python train.py --num_hidden_layers=10 --hidden_size=256 --num_attention_heads=2 --num_key_value_heads=2 --head_dim=128 --intermediate_size=704 --vocab_size=1024 --hidden_act="swiglu" --norm="rmsnorm" --norm_place="out" --norm_eps=1e-05 --positions="rope" --rope_theta=2180.0 --rope_fraction=1.0 --qk_norm=true --attn_scale=0.0884 --bias="none" --tie_word_embeddings=true --parallel_block=false --init="normal" --init_std_qkv=0.0312 --init_std_o=0.007 --init_std_up=0.0312 --init_std_down=0.007 --optimizer="adamw" --learning_rate=0.00175 --lr_mult_up=1.43 --beta1=0.9 --beta2=0.99 --lr_head=0.00618 --warmup_steps=278 --schedule="cos" --final_lr_fraction=0.0 --batch_tokens=32768 --max_seq_len=512 --doc_mask=true --z_loss=1e-05 --train_tokens=159700000 --max_steps=4874 --dataset="wikipedia_en"
Each number is 500 + 50 x the weight over its row's rms, rounded and kept within 0 to 999. Layers, rows and columns count from 0. Numbers have three digits each. The size before them is the row's rms in percent of the matrix's.

# layer 4 attention value, 256x256, rms 0.0556, rows 254-255, columns 64-127
091:519570504470531546466652459529507423399416487500536490453493454513432470539428506490471507538463515493504612405506496466417504452485458495604537482460551521598505478540468537576492460516486529
092:484540540447490566460426502364632491467461462541425482486544469577592478427450447480503563474465506540512569630472556439542504550529426433460567486513539412523494525475513526509555558558436427
# layer 4 attention output (transposed), 256x256, rms 0.0491, rows 254-255, columns 64-127
093:569593511551527422521499578485539562467501525462436516440491497449458462572546521544448486406573524595516374587505456557544550422536522492549416501483517478453491551461548492515463493585528478
097:445534488484551421490505523496460459511496467612563511533527578540435557555417470513456506580535479494578504487539504520528498589495534532494547543585505532400456508472449510470482415483474486
# layer 4 MLP gate, 704x256, rms 0.0881, rows 0-31, columns 64-127
104:404552513462444480508461520504483469512530511460537513469430608502575506531564543463464524516512472464600507495538529494500588504542570542550442483584598604469548545435514527432514473502418499
107:513565575497481507658490428486486505472524467518456575533524623420584520487524480544467463470487485564568478527575549516457428443471501559590514556551540447502485557435501540373511466520467536
109:412464604473465447505498568533452459438607592513438567581511540552525534507541509464453484551530464519608453532563598501530498481482542539483533564456431509613546510468382566437507525523446441
100:466516575433510427497548412424518437442557421482555590460469518462503442454455609418488427481529522530520490496537553455463495554514474505371442447617550598421540504488570541477426455465497539
096:432513497558582502599539505451383608474575473420553545569475428450519478497404547500537390494506375560545439451495496472423503541558575532569463422551533525476520509551462487529514480470418535
095:508537502524543518568527561459527535470561484468500504441454523562594508517437581510494440404504531555579555505560416447498517628533509537555512533502504496450529496552506480512466490501461442
104:576416484451384582474504411483485497495619496496568515533540555538476471470518516431494498457543486529473377533622548488472533444467515511418468467505539498513553489457496491509443473525554537
108:536587549466519510577404442452582454366571462520450560525468486479444524462522456550479512517508552573594538481469567451438515484543487519450468502610572620483444344566478570473425471539484496
107:528543584475477565449451475447444556535636364474524586494517551517432478544524457550477433493559411490538507458477560536408507543605555525448485514510523546576513459491479509523488465529562561
108:481464474495542452500484568389516534451606399519572535553400572558493514410594575486420512540570570540527474498533613508495541474545426501430507489433478560552580551473528487513456428587536540
097:505521541400490470576468472425531506490537514514610519481491510575440501533560617520467484504508516485507559386588568473526549434535548478548551456457478493544555490438454487470508445518466423
095:449564466527470454515500579469458605484529519402535493433478552556551512435495561562404544494512414503458455501577574560419497549507552472502416541526491486623472478438446465479509553502573453
104:525491451504464535484497494448524486459533513479558526481444619463472462470473445521527435472442464524475534539494573415351427488486475528518570514553500529529536493513426520429550546462557582
101:466481459496444542505537482450448438464523447536543475442484544473483523533485471477519453521457539735581557573458522426432557486535486526501572496543589533435576393438479537453489539565447480
103:431586542441455511575514470478537547465490450440489530525434496469552546659571544571479462478484442558530530450577475558546421574561450534572521515467530440488517487531511550449531459548487502
093:424477501469533594491442498429556494476474419493487465460425496421477443566510450508442509445516510484563498492442543528510565464585391560524484528572606499497532520461526549407567437537410471
095:464479523480448493513521480506522577524513547525490507589561516444498433463492479490488398504472454416485536503561514547505421520583587494481486507460480535507487563447567481487446424495500370
102:429425516557548432384486488466537517464444448513486528483478448514515652504538598442532472547425440480451472417516603534475458578517450594478508483430516543507476504483496489498612461384491577
105:546506570378552514508603525503484451514580443469439634532518628531510512480505539552483427497518490543559517506514473576478474440500555487399529520552505585496449472465451560430467479501468548
102:430520491474460490492573597461475503522558441466520507537479516394522484420483477456368518372507423544435439491453487506433533443501525608435483437578445559486560464483447494501554480494442560
099:393476526453508504491433542457561516513472487500546475538470427479438525501424454542496474508584497604632566471500599471470480516494551515539606425454505513538487495470578543562501561478470417
093:498447580567597454488444592423538473507472375489564517519523526520570613478525520556439477360531458549439458459444514468504494483531477518446487512430512496549469560452471451469541530459526473
098:525506557551447430546471551479433535511492374496439583480475521558442499507476542468445464469547522523486497535440409557527478487565528440430511414555537515504499592467563437572417566517514476
109:473624566371534476481479528439492507466478446514507526409494511414530495531565497521446482563547538523602559387532540513475567461511555556530489480486568621552558509471494489538452590584441473
094:472491538471501512565462527558541478512535438457450493510548545462546440512603506560447486527498589530547505424532472611523501435451504503549545514464550550492529508451496542406528430466503525
091:517527522496595482549479556468461520466486479408474540494425482425519410493472454511451456545515442480520511441481534528519517530541500485558531454517628544470479516477446546543563480490607446
098:453492575411521514526499446453467487495530523480608569458593494443515564552498460511410496534517557666516539484469472493484536504523550506527498373487509544504542513523537468488482498507396446
096:421566542365568521535490532481451501478494442399494423495461460473593476636438516494468586550393482518503541490517467593552530488551506528507479548616599539449529484483551491587496502415406460
099:483506495480407464571563473494461475452545488535478474500464466442525497515463483480508417473519435550530511455492493573506489476452572591525460505558488469512465443397513517499512497455438523
099:502549547509507425535418486566420618499514498444475458524475492593490500512570506404435496447530571434529568461457506440497478570452558428474451443597555584522538471524524528510474473541490435
102:485546446457473477553469441545476448452500483481489415482452506456446476488454472570424523472496525526499530564560526577388600469557496591576529434551526514477548459526480541411488441477382479
101:394487599492490527579480516442436574472524478467527544571538439446538529466589533457509458539475467532507413395457534470508583536514520550554497439497616475529555567545532541489549437478521571
# layer 4 MLP up, 704x256, rms 0.089, rows 0-31, columns 64-127
104:521593454499456536506491530574612437619533478549356563527514573504531563546589541507400548443526515594590580515578518499485555550558547439496510467523528453553509527436414487437547498534551421
112:512469517566596441525549583479511491580520498452443500582518663595479544439538502497510559482501523505476474500502489538400411494420510458488442504559450495491563599463460545506621510616577559
108:427451497419519459528520478470470456464481500461455540463576507462450505485479463392491508498492521476515439520547590438479473508427637524465501574520474457538510576509470501486478372450495423
097:539647459526381562612560506461537429458503460568512484419468550480584471492482519492482523491559485551566506548533569582522503474549562495516567478541537512569463503454479572532367403523450350
101:433499553546565517405521521647513480560423521502529587476506460525386431491428582502535431529517462442538566561501420532463480465538552569618477529539407478523557444466576559576529512529462509
091:517562552456487444537520498416590547512587458466507463497503532571598525513538558394561412450422514530531477553664548469530463481479574499568621461481467415479447444507490423503424523579493472
098:523450512481504605473436552491517506521494502576609546364562462528494507446443534402499539492543495508491426463554544526547507393513557566448460499392526415493429578487519405477495502517476581
104:524554468499488485477489563404468458462462558487476523404471523536520351529494506483593560566470391470479562456475533499540493409444604482463485529487530432511472483465417490494564568509494489
116:496479535461478506515500488497526547530487509444576586550551544484501569503551570592433542462548436514488463381556572533440559448482620590439528530507645486478470437558495529576462416543554551
104:467493474573554586506489474391464522564543425493577471514498422478537497580505511466573406479498333430502488513462465569425494462528455458562487543505520459549529487438542500562503366508508515
102:484444508497409466443517451505507463422536504503417574535487548600506584477557516476458466463489599581509428547468441392467473587523496458536581455571492494630595445525460524428526573479465471
094:530649568465575490478498518510419499576521499472480497526564552516640575621535459516542456463443604569520569523562423482491544518422485561495540500474546537432561573471509472553496514514498395
103:419538573470492538454480532477460313526522542482467416518579414469489523580535437536510481566473499516599502500462458430471572484541483506595483478567506491573508471520479545494443559475519430
103:553457448532455478510515509519451475493418519545483463529391474458417423435538520421514402494489562511527594554527487422534415468439553411517513484519486463525459462482526532483558497581419464
119:479557495519402513554536480450552505461489508537478537474411478495487439619572540604536478596543482539509523482526484499609480486519501528479436472450464439497429480528516539558529404536528595
092:527574409504458544419497509472480472400553427507464465499520486581497562472482489595506481440471535452503520554462467479454553439586501522556569524462515553518482570500467540507497463448525508
093:470486541626436519477560477486547495577646475526501474464520544559455468506440523433522512500524582498422569520527517559509504560535480585521582484515514526389502534488472538450456514580499465
094:581471478499494597499510532477454442441511469491554501497528611441465459511463452377428476440566532582524505574455454378490448493481505462525575504483472535563512503477487554464495557557398548
106:421534515456492535547494461463443491454472612426511411546488512487505499454431486505511537562456441555454509489484550402399445592635501450541507495494534524410590458432451482549495510490467542
105:591474483505456475415402480510569429525535546493500563420352561500491482507523500514541480485515527454572486469426618530583474450519459503412445507538447406489502644508560485376463568536579491
096:583459475527484473491488475483479549525473534499517523529485447417529517527411561581534632478523502496460562457546497410580426556528534405413456486472454431571493541492419459467534519454543471
095:508609557482568549465465445468452428447453590487531466457428502396483412550469450464531523583517465486482383487460518485466542509456480552504487503504490389542480481567555523546421555508460473
088:521468466504594459453452572480506519414495470507506517458376504548476476427527539511522501443623378465511565467504465560560437558500593378465501523464523510486481469490504428519502405504579444
105:525442408473458505402501453615453442399432477504423351535478532470513548407524419525518524427320440428507519453431485451473540499525456479563543534537530557474417469611507500414575475464492549
095:484512488517452424472537552567490525449501472559609490573495519506499476486468496463529529484545520502568544464371531449542570429482372494507467376442508529510542538513487519544495539473479494
089:506553465457388530546463576438510546494532508501479406512610405467583509482517484500453510461545445512440539597531446470490471562560494480541540631530471511491418527466483521544536525550445444
095:494496435453492485540479480538514557538497532509420423531459422503537429508528510531565562413453484385560535547557540558505474571476478456591565514502528497603481413450473496626501533514534485
095:564528537500497542574396482524457578554475514428513511530575487547519549485571491458495488423567491518563443542502549590468519550458470528536499428526527581526624500504521497527485518434592575
097:517417508503513561547581465455472367431488484503507517510496554489421517417547512496520538519498563528517524463439465526489570436468555495608618585506465583514460504399425499492499473531455603
099:481487503431465470462525447532477527497508543526533545557401536461544408466547447552467580560441477455478541497553470509522561499514538499542460597456503557590507361504528515518496464609563564
102:453395542430478496478505454487433429467508501573583572596555464511525489548415485519542563530429533552439490513395478577490465543428434425470438499545491476431432445573487551475568554479466493
101:458459455569500474363436433486526591465496542475540442457434516504448513493380475543585432526383548531553477519508574501544483490425487445498590503486486513476504587518488525516470483429554478
# layer 4 MLP down (transposed), 704x256, rms 0.0562, rows 0-31, columns 64-127
103:468527568597556544524654579515460539572471490528517454578476559495548570518522465497444459462526511460592501417475481478457497517572479501475584481537509499522506478402544493548504443509502486
111:539547488411572523551440490458475499449469517531399483546392530553492563584504479441499563564505545491497547456449488581464473441538562570470658459424576481452451527493613521559473416504521524
106:487449506505449492493564589516497514427548529573537505530502438465505565423470501485484384509508574486540467507574538533547455499455486441556514483513475494476481530499570537507519473557576481
099:518543571459485522486618543519504531464508542546528571386617534459449519495519507564517541520486494562509493441508575450545475516453490447542540509482479560567566441534526410499547505414561497
100:455460495504460418516599539481559492477519604544590459595604512506545519511437457419481462544471492435339451444459462524566521473521443470568500547525483498453467502505458422527452563522470418
084:373493441545543609438506432586480450571459473515479547421436542464533509461510374535468603442499564526558500488381525489458442450493447457540405522484472505503491485482553521479449559517424532
099:518470445437424540466619556437450609508471569627441528468458501496559534479530425434552526464567496523537454544527517551567457513476471532535482517507528486442524493543462549504442558601451527
104:442517448504469568567508443569596517557501537456516458546520598565461486500519600404564466489501589409467474519482431452445478469583490574490473480391548495518592546543503517439539582521464522
109:605521534495418504449487565567457521536509453523468510461524481502561560477520460537452507497508506508400369517540497490507562502387529409439522475507489508427520458501472537502424478603519456
105:509495523546537557467585443411495488565391523500508507512471509536374441536509532534437442556536509523540559553516441413439502432538526518546530667501537541498455438408596488452516460479537497
101:393507547509500505559574551504496515492514582533429489560478535518451466411556559514585440477493568491550567542460562517521496549467498563536547535348458509545504568479480503563573585511586386
095:455449485425507516474493458459525569504515447510544455465446484534460352380522478517562558490492478528561554510545595536481425485448480466494537515506591540476525497473410555523571483532554487
107:454421507502496584536461526424371426512423489469475426511444443598498437444420485556602526590513413535572491583462553597490535475501459541572438437455508456586469432618515466534489578575389402
108:509460459556483451513457533576493510423459447468467483495491380613485543508484482543578525514587554536507545430486525488455518475488475580539466478505458517548478484640527478511530448484475470
107:533494557497428414435483465495552504472407542475520497489490495406500487504539521532457418512552555562597572584416428555512433455581489509570497414489477503517451474479460512516562424578453503
092:524504547544542477515548463620451512477509494533435401620500405495582471478468574476491418584484525456597507505511396494418418441447546375484484478439513477516497525511440432456495463523463510
093:490495546444479506462536547490589488537483554512535520531586510447561448496530457558538495569477497525503445535476458560424408533525459552552498494448460511515471471558475539493497470437563457
094:425491502511473449503463445482487508493524491520486514472537367588492556488537510459476529475429571509575453395495466443470486488473458564411392474426504484576524439434447464620511490476568407
107:630497435516547481530507444469514478453546521507507526428541474535473553394507548512517481553444515538513430463515532537519514513487342561508544441502512558546575544477437514484479545457497553
103:452479429444468402446522487492473463429580479471695562488466434472444521469476503488460448583521438361476474474521567375435476564471501500450500545477429521540519435469516461506478491492480549
100:496559441527508492451423558450516527524471547498512502528445548531513584520596459369449487490480477510530511514500530468414533529552507577514468526476469607491468485395494552399541483540498582
093:486481537606524533488488458520451634476587444537525499549521528458465570553469520528404548510497412416592515412508486597403480553507487471524487524532500402573469594522525486505458532588589474
092:530506458531511526524496593516581483448482512551442528466411542489510445465447534500561494520458510388458517513381491550480525470522520569502529534597462451567651482461533385530499480537470512
105:501529497512555512565448484519516445439567474474507521515478524467451547501509516479447472558538521543580515448466535493459483478496502540615616486451454417433510550481529474445489534508485473
094:380526520454585579540449457489383562504568487492550473476544564575498466452511468425559432387566482572502529532561459515437472506441436499467532438564506469551523459510494490560472581583518511
087:398463452588546508436480547555414514460450528552468521467583520461534519398399547583494544505500417546485522492466513444448460466473524456431488460507438510474542526542478513446468439484451533
096:534582548430504524512353494493603414582474508429502558501568563593526519501480569513516507620451471514521576563472495363468431521544461546528569560539470460562551541493484494456473533406555508
097:524409523458488515499603505466531469559526621572550525589486410451478485513452432593447492522564551546497527439533546471488494480522458492513468509468513529601516499550523583529550505484590414
100:315494475515545504522429565532364528496566549482454482513495537519455489528489570554496450536479439511482460489425502468465599567479428456520432492479549416492550514504546473478520480547562470
098:528513553482411479432454424570534407487539386534409583429514533457498451516591452548456539643463508482535484516459530495571502514494512590519478483493484483329485555458473419497566538496527452
103:466542450403497455509479520533450458416376493504535512503449417580531548481487464580510502507395368528452505482508552368501479555399515481502533540492510541480613490482528616486536441548493514
103:514503544424470529446540378493461563449461463455558410462600556502591516527572561559544453450546544545504584508516517542491482504506529434441505576514481522440497407460435561625507508423544507